config.toml
positions = "rope"
rope_fraction = 1.0
tie_embeddings = false
lr = 0.00343
beta1 = 0.9
Each number is 128 + 24 x the weight over its row's rms, rounded and kept within 0 to 255. Layers, rows and columns count from 0. Numbers have three digits each. The size before them is the row's rms in percent of the matrix's.

# layer 3 MLP gate, 448x160, rms 0.0641, rows 209-266, columns 80-159
096:087123101111147122117134117125127097109095105139107182108127107153122107112144139142142113132065157137115126124133166078123098166145121164120095138160141119147140080121156146148092125145117120091156123147124089146083103136087128119095124145
102:109147105073129116136144074088137103118164093102150135146128145147080103138138163122136087140144132117119136169110125139117167151151146161149123114125137130123127132079129177129140131164128130134171114117128166118104145142111137083123106148
091:112127154118130103092123136154168149109093127110119129165164128117112137102121126134129157162117141140150124140089128138138187125086109097098141129106157141110140156145132141119159106093136142161086119112127148073167079095159102121127160086
094:145127146101165136136150147149099104092113099142115146135196140116093139175152121171105154124139099154119106134092123116111121168084143122144143124129119112177130127092136135157127142108126130140158120151148106131131082148205083142130134129
101:087169120064099143103119078139122112136164168100101133105118080143146145135140105120107100124137160090139134128172108149087180140118139146134112118130149138152125110102109139101153122172104143157128125152111128133107098140134148159124087139
095:127159131117136151107128113105118124110158177106118169138130101143151166135099152096134117138108144147123118136084089116123135132156141131094144141145112151160128128134137120148118112073158099077166118060145163171134123115109130113131123132
102:123158119096091112107114109127126113143100062149095133133102145132127154164126162133099139129142123109089140108127150166102081159136116138108120126130116120157179125119087141108131152093178098148154129118148138124143140129090086079164126129
096:124107122104121100157125113105177112100106122093110095063170103139155077109108140133121091088122145146107155085074143124121110150099127136103111127123131134160161095106136122154142133084134110139104129149133097154141146131136143146084086153
098:141172096118122128136119115169150147136112186113116099137154141136101130112107101129148168148133083154174148124135150170159112118134108086134156151118122142129143154121161138100151130141118134117117153086162117157152141122120106103167135164
103:094155122122103089110202103172089115141131093137076089145110119135170107111150070129151101133100085121122122083112109100106143112102164132111127138137139122093157123186103120131115117124184116138150151121127182132086168089121139105139141112
091:084157140211131164159102136151130100116137079129096122149140071122140155125121106107109136145126121112127125171130111127126107173094173155108117145107098143171118134108127149074155166123107140105105118172140159173161111151109115146127153111
106:114182127119071126179111075107121122084153158148152149135082118137138173132100115148159123153109173133142146156127082117083145089113130119135191150107118142119128100153132140114126136133148090061141139094110132093140123155130108103148119186
101:115160118110122132172140126125134141125075134107138128125150123135127107183126100127118144178128141170095145147084120135108133105128123142142144149160126138102150161139151103143142134104139136129149145093104159142115137073141104070157138116
105:164168164107123124151164100130159165135112084149097154105176083113111148137147097166134093128136145143129120134098170115146117137141175121129122145118103150139107152113109145118153117161137102118144116102129163171162164113095151132155125120
098:124122107102162165134136115101122120140102104149150118154170139124115119100104162147128152106118121112119112138079122154118123178109133142132113164119095128162125140130077144134154114096120148165105144102146128073127132141085099140134102156
107:121122123121124136106149128138118071153112105122113126142111071115114132055147161102136108126166144091128141121111120199116149160136158158119158100115108136171078075125149123158112129117135107093128130130146128131168119134064125107121175133
096:121116150118122122116130105100120131147102121089122112103103096151155099109140150142119142098119164120104123108161105158157114134126123154105142167143077124141120128202145107146138114111086153157116107157130110144152108143158119126131134153
095:128119088151146118128119122098116150143137132164138162130148112115134167127116110112095122143119121111096141107136112129133117147124115096138141100151100123132128076162098133138121159120148099106112145138079118122109138117136125117150187125
106:164145117142123086131061160146126158095099169159135117128132095170111174113142102126109144100167126126127118108156153126066100119113098095099110141136132133122145156130125103085125109162157111117200157083147169133151135145109123110131126159
099:147153057137141113122109121111112102147133146126125125105130131116146114108135077144079130079132119121095107130184120120112145097098102092114105108165133126117131157118148128176135117138163108116138135122168134124161104109127105120153107097
106:131153156145106119181134092071103137146108138129113112150157144142106175147115130131164123156114112141103160191162093144136141099082133098128124114154147105135151144143129129127110160126145148111114117124126122163099156138150083177130144113
104:091119169127117157144150152123136123136099137140128106143072149140169158114167084139157164084152157141143078146112116121132084126141097177136144091123133153174129102095097102136123124134150147101161107158126074127124105133119169117114117099
103:133119110062146100112127142098115081121140155156110106087104134116127102154155128156095143155106103123154132155103093122129201122160122131132124141126126165133118146114120149135159099146135136108111128086119144110134158098126110168093154188
099:101147130111125113102123089110116140155103087120124142120126148143133120147159113127120136101144161175158094127126129149162113125121115147149157134117117143115126121132160099118122134101153126166181081140115149140134154153118141111158128135
096:149132141148126100101150094157093123130119118099166109156125102111109168111111160147171141117137151125095139094118105101168135148109134169121125111087128127110064155134138110119116186132136117152122099142130142134132144146120113113112146101
112:135130158098076116133127143119081153124130136106123106166137089127144125119175165116158120133137138118107138150102128130131129117129070119083144142110111133127135147126152141105126123151143091080156177084112158139152131127089128104108126150
102:106129124096122131131150131117169156132115176143116115132072106079109107149094101097140115145132113110137126137102131098092135133141110166135131174154122124137122153095177127133136131127098112141138157100103167111158147157076142106153151168
098:135124144094156081126114108141158136127121098107136075112075097163142142159153130167145162111127122108120148139096105130180103106124116181069138123150153135141157146156150120088138134163147093178122121144116122114109091104101127163089095099
109:126190129167149114096147112136166113113135145143106104115095125094124125139138128125112093122116136119189133110119104147095111136112121141118179135120126101137109155146119200099144121202129135136137154116088129087134128166132137139168138131
115:115128125126123141115137131150135136144123155135088143125116058134107149147152098155163130155122141124133116132129097133069116105102087106102109138102143107150118085144085151112139059129139137082177100109138157150108133126147164145148101147
095:093126195124160115116100128142076155129136161127140113108115072144129155191138108133152078102156105156129101128131109122084189120145117143151158119114155142149133100098149133165118127133131108141122166097121131107169149155142121132099156125
096:115133129134103123135106105165102099125129140123098158121100119052145093120157157169127127120100160104091132128164122144097115159123144145134149085117114130147153120131149155142130135150152136154149107127112130120171113106156141140152156114
090:131100147119156157100130103120077108113083104117112137144115148116163140132100141173138127126097112127128104110095090123076119118124132149102127186171134102147126163111143133104186140145119122148091146130109105167151175131130096139145123143
099:100122127151132120119145133110133127127128164128124152112130105140100108107104133120166106136121165119114161113086135171105133142132148124149127146156122148117116175100081127140120063121142123138124183123094084144188140106139161131161153148
097:139120138127176170127129132144132119130131130130089170148154111135162150133143126085155126111124132101104159139132194126148136164085151150158085141154150146107104125124116104122114120117130140103126139124133142105079121121074147120156086166
088:151168069132146136128140124129147141133125098166122107143134135153122136160170106118141121162101108130160152083118104124109118110146118110074118119135159142148095134096111154142150095140151174128123140106125085146155104098138150125142117148
103:105107177140139123146108127136130122104145130119113124092106108153115151100145115111167124130123103170117156137100092131108164162123131130104138094149179101153145141171125137108104095103130149112131163087118132117165117139133124121145122091
101:125191148146122121108134144167089133170138103111127102121114103133156160150126084115164133145093131151124136134153150142118094116146162137124114125135119111096124155176113091138079139151150142145153151105151111126123137151128113115089126157
103:096100152088094139093145139166104098137133179140091160158150101164090120148121158137172161166121121150156162108136140136105118152142177109113158111118128164102147137157113107109123164147154089075193148143150123108157095162098135128106119118
091:094101096092172118121165115131169097068072172120078132139104094142127118135181124123133150136137119134104136152115155113141117157089131149152143118086172129143130109145150145087122099149159138129140092113132147121106120126107145117097129151
095:097097124121143100164208115098128126124166146085110187086108135140122108133132171136142149136143140121116094137128109114117148144119140108132137170118149125119119106147120138114134131114103110147107089146127118175111183144097129126121156159
102:142097139146163100104157148160097140100107165131144101099161104104110159132186121112120123171131153175137117100126097124129150135082140149117117097120151144090167157159122158149176099119101113131163131122125105119098158140114191117119089149
092:141108143125109130148170107095157128138113116132113094116127134111101129143102138122165133106155125111178110095114132116110106106145112111101110124138138151114095152129156125151110161136168119082087135121157168166105166191107150153127147174
093:150081097156172137152136103104119136146104112151131105131114152126136119146145157130104130114140195178082114128094153149160159105156152151116133154139160131156095096138151125102135156134144137197080122150123169145129087109148086138136162149
098:123136147147159151107103126148128099103133093101134120102140092124117147095112120133104123113138118162072145129094141106142132109105127105103142104171139085170143060115143106088188148136120161144158162085150133109141111088134108126121140131
093:134122098106126078120130149110136137111153155099089124120169115113112134099126129128162103118140123161089146140155160125152098114140132090138193151135140091089127143116171180120182161141089092112103121113135124099134142148132094119085134145
103:137144169085163095143111079128108124071060134159114156108099109126110109141117135100146119139153151120155132156109127115125139121127124177135122116114142176148130098093119111093140113102102115116107120140121142091145179121121109109140167114
092:169127155113126111055102171141157123100156131108144147157141131132087119143155150138174144145079106137114124161120131114146112135090123132117104143127166125142090115140078154175081104118067118168132152172113117142134129127138134140109119176
103:138093127126101114104133123104134156124126198179123126141140092115103146115172104148115113091073146152118144118141128156098120098123172098124151114121104128136126125141171145145152125175145108114144137111143119131147157125125178123181121113
106:150140132104113115138149120103152138105112108120130165138157130120116125121151103115110099136138147200119173136133117157147155166088091117176129080115128145082131122108148128151164120166134130119098122121083133104163087171160174131144160174
099:113146124139159113166114120164106106147143162110121135136117112151181136144170089132109135157152091119054131147137130121126161119081102140137167159109139117121134139102057148148090114107096110106165161128084127116160153159110109085133113162
102:118133149096112116133116084114107169128155124160113133153119120124131178142132119123179134213103110129128137173142132125111133114126085169119104122142155110109127138152103171133146108101097119120148099078136098133121164172164126139143159160
105:123121118144113121096135103161108096094117151081185152116168107126129184116164137118140179132154140117144160101136132179113104149116109125101135129142096160161157114143088150096124116169150130139101110165142118132132123140110151089143118128
095:131133104084172162133098132136160140157094123073152098116159147132181108074154120166115109138165145148094123119112122121149102148132094143142098150104146097132117107148117148147072140107128138121129116137165162106129089129079135134168134144
093:113115128164120152081138138064126146141096112154116138141139126117118102127090173133120139132151143151095133121096113122116136130110098120086115151133142141108090134164114178179143138095140138128108117138139145149143114127119101094133149115
104:153155114119157139145146117145111168147112091112132122128135140132131162138112192144155151111153129183101160188143099127166172150142139139106154134112130152154119138155140103125098151086158149191121117115145131110119124132112118137140128137
107:165101135144110140097104158157106158132136126143113113098094123128093117127135141112095137104119127088125119131128142151133118104102127160111149123154079114160136172113075151138102099093136112100149163106122123092135165158091119122120141136
099:101119117127106099183096140120107164101147138150090123143107158152103151101101141133141121114119147114170112114090116154083160105130085101138103117153095128145136160128167130155116122099194115092153089113125129082163164155114112171126163121
# layer 3 MLP up, 448x160, rms 0.0641, rows 209-266, columns 80-159
100:079078104078131159136138191140100098159129113143128092169121173155111148160111154143126116116127131125146140156153143087103121150149153092171125125154130129158117095125103151125151140127116105157119127130119145089132115110170113135077114150
092:159173147092066160135106122154132109109149139164128150104132130111187115137122126098120123107146178134142159117161099100091147123124141117091115130158138114078102138139130146100177096125061113121144124144150145153106123170155155139103118112
092:143072121140124081121129106142167131157134119154109089130090091103144111169171097123108131149110147134143144103164088117121124153113096142160104143132143143117119085115115114113105156119117157127115147112152128110162097092131155123140146127
098:099149127144114158146114144079102148139144086128160128118117139148144104124120150135152082138155149107129098123121124120112171122131120135148101126118114090116124126108159097138120117180119127132145089147134152151093146142145150164136167109
105:127157089188155108154122174122124136090163130110091177117156167120134118143123129136106103163147130106153163178181130089136157127141115145147151122160134134137103086142132117134146123114107158144117171133121116167125122098096148143100122130
094:143124173116098100158136118150133102123085128166124124128154129123127154121118099168127148109156141130112153132106144139110170107098091142120128130120152157121130105153127160111165151137156108160135135167134091120102122165155077177133144132
101:143110130106150151143180132171159137084088097134104126144136145060125100093091146115147121155113207135140140120153153091138134178125150120109158114139146155133092112128126205100119129132126107118118114103161095103105096095089147136153134162
094:155090158143103170166115131123125100161109078115062135090191164159123128118142109093099150086118110132136144146154108099124130151125138146116116121154141151121110112116126120185108114109119132131090151129183148114117102158096121137104110090
099:129109156114102153172110159098133101121121130119120168093123125130137139110141119111099106137105138076125079153150109162092112127141144164162096162133111146134093147108145141155089116151098142117151097135092124128105140150101138109138086130
101:080111112138095210159150132079139121129172107143094157153160127100155169160137116123129096086116116133122147145086118152110107137109139134131101127132115090090140113112103127148156081140147123135135143134160130155110133115099138147133160100
094:161122139121113148081119121135154157138129146162157090160132167101149099161083119097173109108075133124105132147082106085121152143117127122176165123107093150107136120110112157104134135173155130116096132117095153162069130156156106155155108100
106:122092149122173117093122116096160116144105095105084156174136107103117136181123122111105117151102119148099134113083150110132115168104132132123133164161081144137122170107163113108125094142137103150137138144149188126087124118108164148121137138
095:130077163102145127090144127144111127129117098152139177089120134115086161131125127112111139126161120117136130120113137142203114141132168156094101105138174124127131178152156117118136133110141116157112129189128099106099130122131152124126161134
112:139116139145106129077167158138146176091151104098171117177152119143153135153126148094129128109195114113112091103133146147158117126118144143121141151091145140156121124151168140147122113106137122138144078135141144105117117138139126162136124091
097:120156115115131102173116122081115143139129127126176128127114113134171168095138129130109141101154143130141114145147097152184160156172139129131130113154153096141103147109093129156117149147122137082175122134134145151113104073095128142137113108
096:190107155122178145108115133091131156164139139166078098175144119144144115133142094084172106069150121122150106092153138154116140090143131119117148081139117112121161146114132139175130117152126124122188167133135128146134165131119153138159156124
097:160134124119109133144117125116140130154122139103153127116099169137112128156088149117133134138147132113148106112091203129141154089141097113111128133147125102135124115177132167139113131097093148130144117167079133126126155130164107125181183103
097:173148091119127101111143096162153143167119161123129142099115119146113145116161157156122151106137105160110169113106148103135160181111159147117184168153154148123078134166144113123159114097116125136140096111142129082121136154103095116161115071
103:133160125104119134150112173100107169115103140114137140098137146113134121167118098110178127071132145119123134104113191124118109149122123137111103126151148121118140092139121124087165122224118115108136186089087112142116140130115104084131160147
103:114138145107115135090147111121117101128132133115097118127159108112133130119091157101131097137089112141143121169132139120108145138171142129136113117110122102120117114146181132105143080143105099154137110131108123156137117155177120139137120142
101:135136141140144108067121143128102133143123123170112087134122078126121126114142108125128148104169147158157103134130145117097161127155106082133092122159128067104111126156169149165111121125131136138128154114134168144128142140148121093133133082
100:147154107145173105123100108113158128098151112125127096107168122088100094126125110121170092144152112103149142071131153108110134102093100137095117152087115117108112146160089104136147121137145100149120120103135158154133164147091071163118189097
095:100106141119122152153123077121170128162147111126141121115137088148104204110066155143215150154146156113128140139124117110141119178142156119130120126105116110170084124126161106115168110103103120144108106141093114142120141155096124112144129099
098:130159131117146089145099143120144122117128133171148148118113126147082144175124155089144112110122166127095106108117113098120130131113145152129159116107150112158109120124132117134136121170163098149127077103117062110112104129137157140139150176
097:161133117144104148098167131122127129103099139168099120109126141118114156116082126127111183157132133139089149151124149081130123144122133111142149134108099103110123136167129096094128128142062104171131099176100146126110091142103133136158154119
101:155157137096114113129069096117132138098124108131100113110119121114092120152140128106133110113188165101124152066108166140131146092166129110118118163162172143139114102126179150070123077133145122133085128080122107153109149128087128101128130137
098:127102161104110168135097146137112136163137120134119135147137111092127096122162120077147119144113121106145128144136112118099140100133167147128121147128107140163111112137143124123102105099132094083114146183098097154101118133110138176090107118
099:118109130125126130137137107115087129104108180134119107162100105085117111126122102139203144128119167131126150119168144093133130135150085100156159149113133137156140120132105159138170121137154149123086091103099129149109149153138143177136187135
110:128093155071133172161131087105100128143126082144103092138159125111122153115142106151109115163120142136134120145110123100083113122151132151105144157132126159133066159131143168148117121149119163124120120126146149109110128107130099141122127110
105:115096113083104137097105103123131127120091092127136154157165164114179083132099127170168140133152137149139095090134177147132071121138131150128098139119169124130077121109142103097162153153125143146114160125154138111110104103128102147153140150
104:129156108118113124114133104151113137120155112155126136129131132128172142113136116105145141106154118110140146096113155129146156143142089178125107138139159112073109122145101155090150114089121142104152137177135135118150088126139153138163168128
095:146160118101158166126116140144137129134138122161089148138128150159156124162076136098150151179148112131159124167132172089131129138134125109143119121112077159130171136115122147126131124115132150124120132122086113135114081167134151164134121114
096:136164145137153115073082161139118155108089143132148114114183119120095117136065102142115122106137097087099145137136118156163137118139140119133109158135116160134137121137091128111149114145132063113114144126130147131114096159108189159118149132
094:144139079108108186105153141151175148138169108131122119161125102144129102143111124170156068112120155113149151124129124149179158133141143091118104127136143098119094086123105103092143169148131137154120115113110126104148123098151121145152141100
089:116139097160157109106115111115172149096128127156159132121137102120122122153120158114098090100138141125096157138103134114131098109134143146152134136135126089112143087163095091111157139139124128143141130088139126122130176124104110146175159075
098:130139131137097110138135126150094140146135148132114113138118134146157099106143131113093127176111078124092146166158135164150180142131145118098135141083109073129112137120136147132103137131088131121089138135113140181151150111121141148136159136
112:163135103104144138110132101174123132113119181141105127146139100140129149115150117132113145138170100139150142114117102146141153072135089135165137117181144127153131119127121108115079109140151152085172146117140116122135134120149164086112150152
105:153112153090145115102091126157105156117058099138147132145128133140095138146095113165124100103158089124134171137116151095133135070113140109113169118154137163104148099128115117166129113147120140150140151091145140086125120155114132167114123139
093:170102127095089180141185144078152146170119135143113135148102132105132126146129096084150119111071131086163086122132106126105187117104149123115155146126074093148161098130131116124127132107090128129141120164112153149131156120130125118128091120
100:131122102201136121165089108158129138155134102150110121096141130100136141118130140106114191166077075134134142137154142098147131132106132132113126138075171148132133154125143104104159135104116118121136170122166149115126084119163144111134123133
093:124120135174161165117134165130128114139164113103127109112143092150105133098158103123077097097166079127117117109087112137139091101139120109121122113186142124165153079136164138119098143099156113132131124122136117105153152108101166175130142096
099:130117126175101105144127126107130143131130158132117116083152098130119118163135125180186105118161174092118184119080099147111142120118099108153097131158111159157079080110084151139132094161140146122153115137146105134124131132145135106085080139
092:166164120118159093130094105177118132107173161140156099124102138130120095126111120104100130131119126130184146120122073104122145137152116101129170110124133126184122154070118102135157104131155136133132135104098150093102129156142155144140083141
097:132155112132161136119145132120102154134090139114114072156106137110105129171089133075096165144124113101175170149126133138127159099157108154123127130101145097172148109105148118124100137100137127156137127154141148075145108120140125137111108117
103:093128107111150157137122137127158094119132129109100145072145068109090146111108119130165147121142099141124173093163120134109135156076135076161113119091134129174159118095139081113137125127113193161148118133134127124147148085129109157098119091
100:131144139140129144140157079113172149142089153107141111095135129101130084131088097116133125128086102130158131158158117126108179104128149104152140120125163156139160176080158131146150155134136165141132108161069098146101105090069169148135142122
095:121105140111120153159150110115142145125143083136169138126133109140134117141075156110081178156173085074138116138147117095142131094151116127126108146125111130164119138170076134164110137126108129118089160136097153086108126126112151177092091116
094:128156071145155134096148120125125131153133111160158105129132120086109100099106130127141146121124145124126151116132121122141108146106124108173130132172137118153147188157094201128115091084156131138135103146096137136098148072165151134160161132
103:149141130122089128142156155092118131145171094139101137134126123129113156132120132102160157147099110112094125181096126113135112127132109144125090154146111181101084154138158152126156124081121110176166129097087140121127158160083112144149118140
109:113092155121137133138108107139142126137178093096134146129094122121127112071109125108127103150096110162104144098102136102132097106126137113088122152114101102101127120125125104071097152147089114159156113141138158089116135139076142104143118102
095:116149140162100114126130127138190121147125140134116121119107142161145131160086119123128072168106148132105080109161084148141128080134092090121101101131144152122121128130136162109110111123110135143105085159147085087122158105094156127128123084
102:089101126136116098112120141135126127127105140146103123160104161101109109179152128110123116159133113134137061149143172143091128081107119145095137132076126082152102136142138138122077145131111087151179123133124103128159139121142103153135139164
104:102141145127143148143158158129156104134116132133135163108109146134159095172135142130076138071122063134129143114108137084125149097122137137137147131119128172134147113141104094094105106121123163205104167143127125124125108184079126116122130120
092:150115128116159146134180096136117113104122130124099160135107138097113126147146099126135137109120137116146134120123122112119102105107125093149124084157129090178091147135129157086131125158157206131182129099105134151130159144114083139123163114
095:138102134106075106154087125104137125073145155139121135144147088103146102115160148148126162123175138130113107112139121114098131130136140081138114161143099143108176128165106090128161111140147105088128133133145121139139125121129108140138121174
101:123161132106164130107170094129147142124111109096123141158146127134178154117107160101099145094163113162118110136120113153136157071177099114125118140144122144169133114111102087113115169097080119179114108164136113130114162133081103107109112073
099:147132093112140079129140107135132155129179127139121103059119080143188123133104120128177126135141130130150136129105104162115131094129148134115140165147138092115155147150140107115114106079124156100114117120163163119120154134139126133119097094
094:108148141119109103127124112132056170179161116095115113185132137144138143186138125118164113165156123171154145148109104127139118123124140093085106083134123131120142131115149125123139132149127104122119120145152128087125101117125117133123093161
# layer 3 MLP down (transposed), 448x160, rms 0.0643, rows 209-265, columns 80-159
105:108145106132152144134137093118098108102136158114159153122097117115102160148120107105151098132094124075120092137150115150154127110120115107127104115141116161105129115128161143134177166099150153113120158122114110169116116162125117108132134119
102:079116112140112184153184149140109099132115103109113116118120089177172107134146143116103145134133144077106099123119092117130136108129107122154196095115108133137117116138087146113093154121164159138125137076065104133118086165140118136142141127
100:125112145132108161107115124132170102141150159126152151073184091133126156122126115140126126146149132114109120147107120122114111119123092112151150105129115086132127150111109140112162164124152084144162157104180193106113104139084096102142155082
100:118152137106133135137117107071134119133136163113106067126159129116139087126111121169138145156107123079135146115079128115130170129135116130146175122165083129125100148110079092120093140138104141132144102124076112137144078182142166122148122140
094:115157133118133137175104112161108137112094127149134139135164128111111081122087154100106136110158120074158141126145122147154107141130128140142096130129122086115141161122120141114141107131115115150117116174055100116146081120150141125168102136
097:128127141092087114133166125081110135126122100174159093071122128130142142109170133135137082172144160112146120152150143115153106161156169195099147113121098103159133133109141102145132102103075127140159083124126129118105139157151129134138122095
099:116127175153141118170116099133129135113158138169171134125149125143130076116125121169146110118147124053126097171110157136120170125142131142139154146122113134133104170102132135148109126118087135143131133148119079181121163113110152144119115182
095:117170112111124121166099085112141171119133156119133126117130159145104128164147143118116148099126105158082132134136139127104147081128159125142152126090142118124140128087127153150133102158083106126137139135255097110170128126157114109148114115
101:116112139094152118086120106135139146120120119123107138172071157101081113116112124134112130165132120185138144119097148121102136097129136174122108146106127118156158114141148124171152125151140141092117164114146129115109143135142114099126148133
100:077119154138114218118100120086113152150149104152127132136135145099107122146149141145141092153134148107160157147091134064186115150130175126149136143123117143113098148165133137119133096114089139155136104098123107109169098148152140144103124147
099:107134080129089058122155091108112141102127135155162077131148101103108147110176154170133151162107100075146162131138154109093176115107102151129131151139108122141100122149119158121153128125087121144153154104105127105147119091134133127172094110
106:133149150131165163118141158179181127103123170133114094094106118142135133125146100119121135099139127128153182188125167144175135144109088145105141104114094097141137176134170101085144130140086132157099122154094118138150117141138101146113140117
096:139139139161119177140122122128129122162120118090150114143093143155127140113163118115115140104136115126115144122142133096156104179176076103126129118131139094122115135161118115168122108159142117146098149165086118160123132130120125144124106079
109:152094136139120103135180153106095131138154147148166155188119125160123131091084086132134162095124150168132131131156105141105127117122127131168140159135173104177150145156126080152145125129127130098163143124092093091121132120149136122154095127
094:136156128158122112128122143153112103132084127117144097115111137155120125128120143113131101165132143129079134110124109135116150107120124111113140113115091112120126101127128117125085157102119100154130130113082151139064143139166125128119124109
099:105185096103117147132165109127153152126142134132126102123165117124181128136122144121101147166148111138169143132144151131110133120153100130156168097131174143172111161131162155135131142159125134140135150138104138151114115191103120095163184128
101:110121123132109114108133103105137137158110136173150131152058136131131134135113157101121130162094129129100112111138121087116116102157141072111089157123107128149135112144149190156165132148126096156102148129118185126113113131103070100149110136
094:097081127148146174125141130107163152143162148128161178168105136123135153090123134147142136136121146156156119095126152125176121114100129146149125123167126118146161168136107135119134155173125144130140148183150117087184112139147105176135126153
101:157126103074133160110125172118128129166094098117121155131100153104096132157113154121098134117131133141111109125148118102141121101098085101111132186121097118157174121103124141090150116155090114148127157133059097138123111136099128116120077096
092:168129125109158175110130106133127107086141172099164115117143177120154164156111131118150139166141160152123150172091133115122093134180095151104083119141154143107099148168121107139111141130096136105144100166109141093081171161084128081098115137
101:130145123092141093151169074115129119108150094131152169127149180151115110111149123136126140107157138101122104153161168106125176140098136105125109152152149089082139104123150102108158118132111168208158141148167112148128084082136125129125125136
102:118136128160129128123082103124140120151079119125128174082110099146103112121117114103080118160143109099202126163133139114117119127161149113146074122104149098105134133126096138122116143150146100151155126158102125106145114187151145101159136128
096:129087146107134081119147115151144103119124089180168122135165098105082154100183094145105138156097166124085151106174162142108097105093154128131156096109154102136148159148124110134127141143127127114143140110121112129111106140107080105135124190
101:170112142099103127106106148110144163106160139062131177178070139133148126172158153119150091119161144102114123143120094129152148124137136142150119099106111113089153142174117107131159141086077157142118113139116127119133100127134116181143125109
101:130132099159138138116147134135132124162128170125131136120109174122144126130117147125133110180103145144108136112114153064213145084138125111080137098078126143116104120096137145147092127136135159145127152122145149122156120124110167123138110135
103:147097100097126130135122125138152158160113085133113129155099144080103108145094134118135137123143154092134156122081122109177152114157102135145158148126104143159142148144166098133135116127104144101122155120132101126128148117113158156108166106
100:099093159111122101144081155086096185079108115162106107146145148169093086146158135154102107124123114114139118118148141119128106139111127138149113101152130124127123148137160175141135147102147167134190105103097128080141134137118149125137129126
098:128186133124147106132121074139120129099139165077122133136150102129146142107128104139130153093113175113101160150128119109077121120124095133151068137137162168129152140108130132098138170162160072117109075152120117128132113134080123149117122167
100:095142133112169150100119111148065130132165100166137179094162135145096152126140115157136117111159138120152105166109085133155140138107122152156126079136130153128111121155126145144104079142104123137108118096077185134123121093090133141156124133
102:128139081119152154141071177131131146115124134153160149141100123129157106125098131151137106164131155128112160143130164161090143131204117131136108159127128149150088128110107116085154117135123140124132122140127164143135125106105154116110160124
109:126114140163140155141168140105119158096148124119092113147102121120074111129194112130140152118111132170133159133166171123180158113096126148119134100123147140109089162139117100140131122156135163134171150146138130111136126144146094130141151127
097:104122134110137082111112123114137126112111101130111133167150146120123104156154063155160149122132100121135142118172161050084129129128110141132132066101099110124095158148106109147126127108129126091115131104120125122114115146120119141122141136
100:126108140171148136168118145126135159134169111116129128157104172178125088102141111097117192192124115083115148101131137151120143203148132125116157119110142114110156137116156172103062092152098107114150136130168140107139138121090109170093148104
098:112193141135137107123135128139116130098138104139154169129136117148125110174116152137130137102118120123145139146106140123049118131191132113124165151143148116133080132134117159126105152148112063148172151132147129094190165098170129120142158136
095:086091126126126147163103175108120137132109139127141109136132150146133103117128152077121121144112088135080143161122124097053143114110095118122155149127140102133111095146098119146110136099115116168134094121114115157147156174149120152104112149
103:111110112170106128117129087126116183150083172106112091132129168150117187154167125120163126113152120148137158131134087132149121130098134175109129108128152111102127092164139154124119106141172131108150151105146138104136138137136136135180142110
104:129119116065145130121100151117140135082153154142090132155125150084138186097130160130134139113144128139134085100159111169133171124138077093139105088153121124128094152117138125144123127123153146135135110171184098121106140155177127132110119122
107:157126136119124125100141120153145113155160167154138193101161119141132134124162146134090101088141066128156163133117110194143141125107116111158108160125138115099142071114098115137163143147157145148143134112137153140112106126135119127131104126
095:111111126144129109148183152149088110082136123122135109101125128130130130143156103108130114092149094175159106105147153122133134122135166127128120122155150110125126130130095112113091131128113128135096139107190107143142096105134152145122123125
106:127135095116150123124135116149173124123131149118125136089128085113120149086144101143129161135121132063130106127133134131087162096081128092146106115133153140148098170129136112144124125156151116122136139107155173097134127089134116120091121177
099:140115146136151099162056100147109150116154144176094157137088142124115118153113127117132079127106130098162127146129123147111143185146096165122146140179138156162115110145123170141112082126118076134128103078128101132108137157155181165148102124
100:093123145126133105120161160089142144137152149140102110083094141161114125099144134129141148123105178149125154128135129163188160138090125108174117122160141134103090197126123148133101151136097143120113132120132106120116085105113108149135177099
094:126187160168147143120114164120116143079108160130118135131115091134136121112088139140117114135136104089148129120107120157122103148099147098087171107126123140141131091141135127171124171181137151137103122106025118174116130113135127124120132144
095:158104130168134156141137090101100092133133150117106134141154140109137161106166156127125115132121175144144154103156155163199133164146103145143160127128130171130155121084134114133092113163114113159073155115131120122132139123148111139107110163
094:126119121105157113065111106126071103115095122112111134086111142098132162127155133166116155147146143101140112068120082130142137149136123163104059111121126117127156135082142097122147137130189141135148155109159118141100158153131151134115150106
095:097101106146145093090164110125084164128131161109182106103160133096125166086158130163117175118173141157135122141132132094125132160138120147106131163111122097129109127184103156105097152142129149124167148127127137150114090136140086116118096121
100:122139122125159145153099128135119138121147095155116133158168077191144111085121132117137101142129143066132149153153156134081119117119135089174142132140157127112136168181138129089129142105170080111131112156075130126149100116135100125155156091
093:090125148080139109151148143136103136130127120128125116120096085099127119139162144162117122128150151167155122132156102113122145163124129132135173127154102126166120174114160113081151155100197107141101103139143119139151140126152155110117134141
103:128120142119102112143123137117091140119162115112094157135115105115149094179126175123152112173160117109132128126131169131099152113137123120165119151097158141131128179113158093157130135132148120159146137105096153140137074135135155116098101093
105:131120181133148122097112117138128098137123130145068163094115127164161148105123117096154118077159108052129120128130106164069113105145135122126111169152056111120138123157135095100105121136131127124127128146116196137119115108160108151108096149
097:151172122160140138147168108128136125184139103087095099116130094090122103129150155100159122135138127130125107146133125137086146133121124115106127103149125108129125139148133149119141133156113114097144119128135138136133140075132135115090136064
095:104129159096139196071134101101142139144138117132133112134113150088103135134086126121140131128117101167143156144159162121114177123113142104140116097145171133150102118193100152160126108163145161127134153082113149136124087126142173140124139115
099:103127060087118143110101087114119135076142088107161114121120097133111099155116105114151130089107149168145128132164172139133115130097130120156115126138106151153139125123137096119114097142120122131136107124190105093141154113131143103127159125
093:128100112130158153134143106138116151152158102105194145091124152138158133091129142120137090100128134117132075151108156087087089108121090088126103141118137126135117109138145145145156125118160136128156133135142145107168184139148130102129108185
100:091162138104144131165140105127146081141123146166176114121149138107139140146137139099155144172113152048099108156095128138065105108132120117159108159116120124126151144113132129138163112124103122123159160124120119116095135144141152097164141136
098:136142123162098143102165154140120142133110159120142120128134136107136162114130113094108120153129147195118121166100153157255135128112127111142148109116146123137134097120146153119117145130102134151127107144086126098137136140160145128107134095
099:141145141127193072131135096156150115083136126146107107148092191133122170130166114108110128094129139126137170152139150164166132103149090129150126124137132097156118085178164143099143144149113096133104153156117100132114143079130117138115147088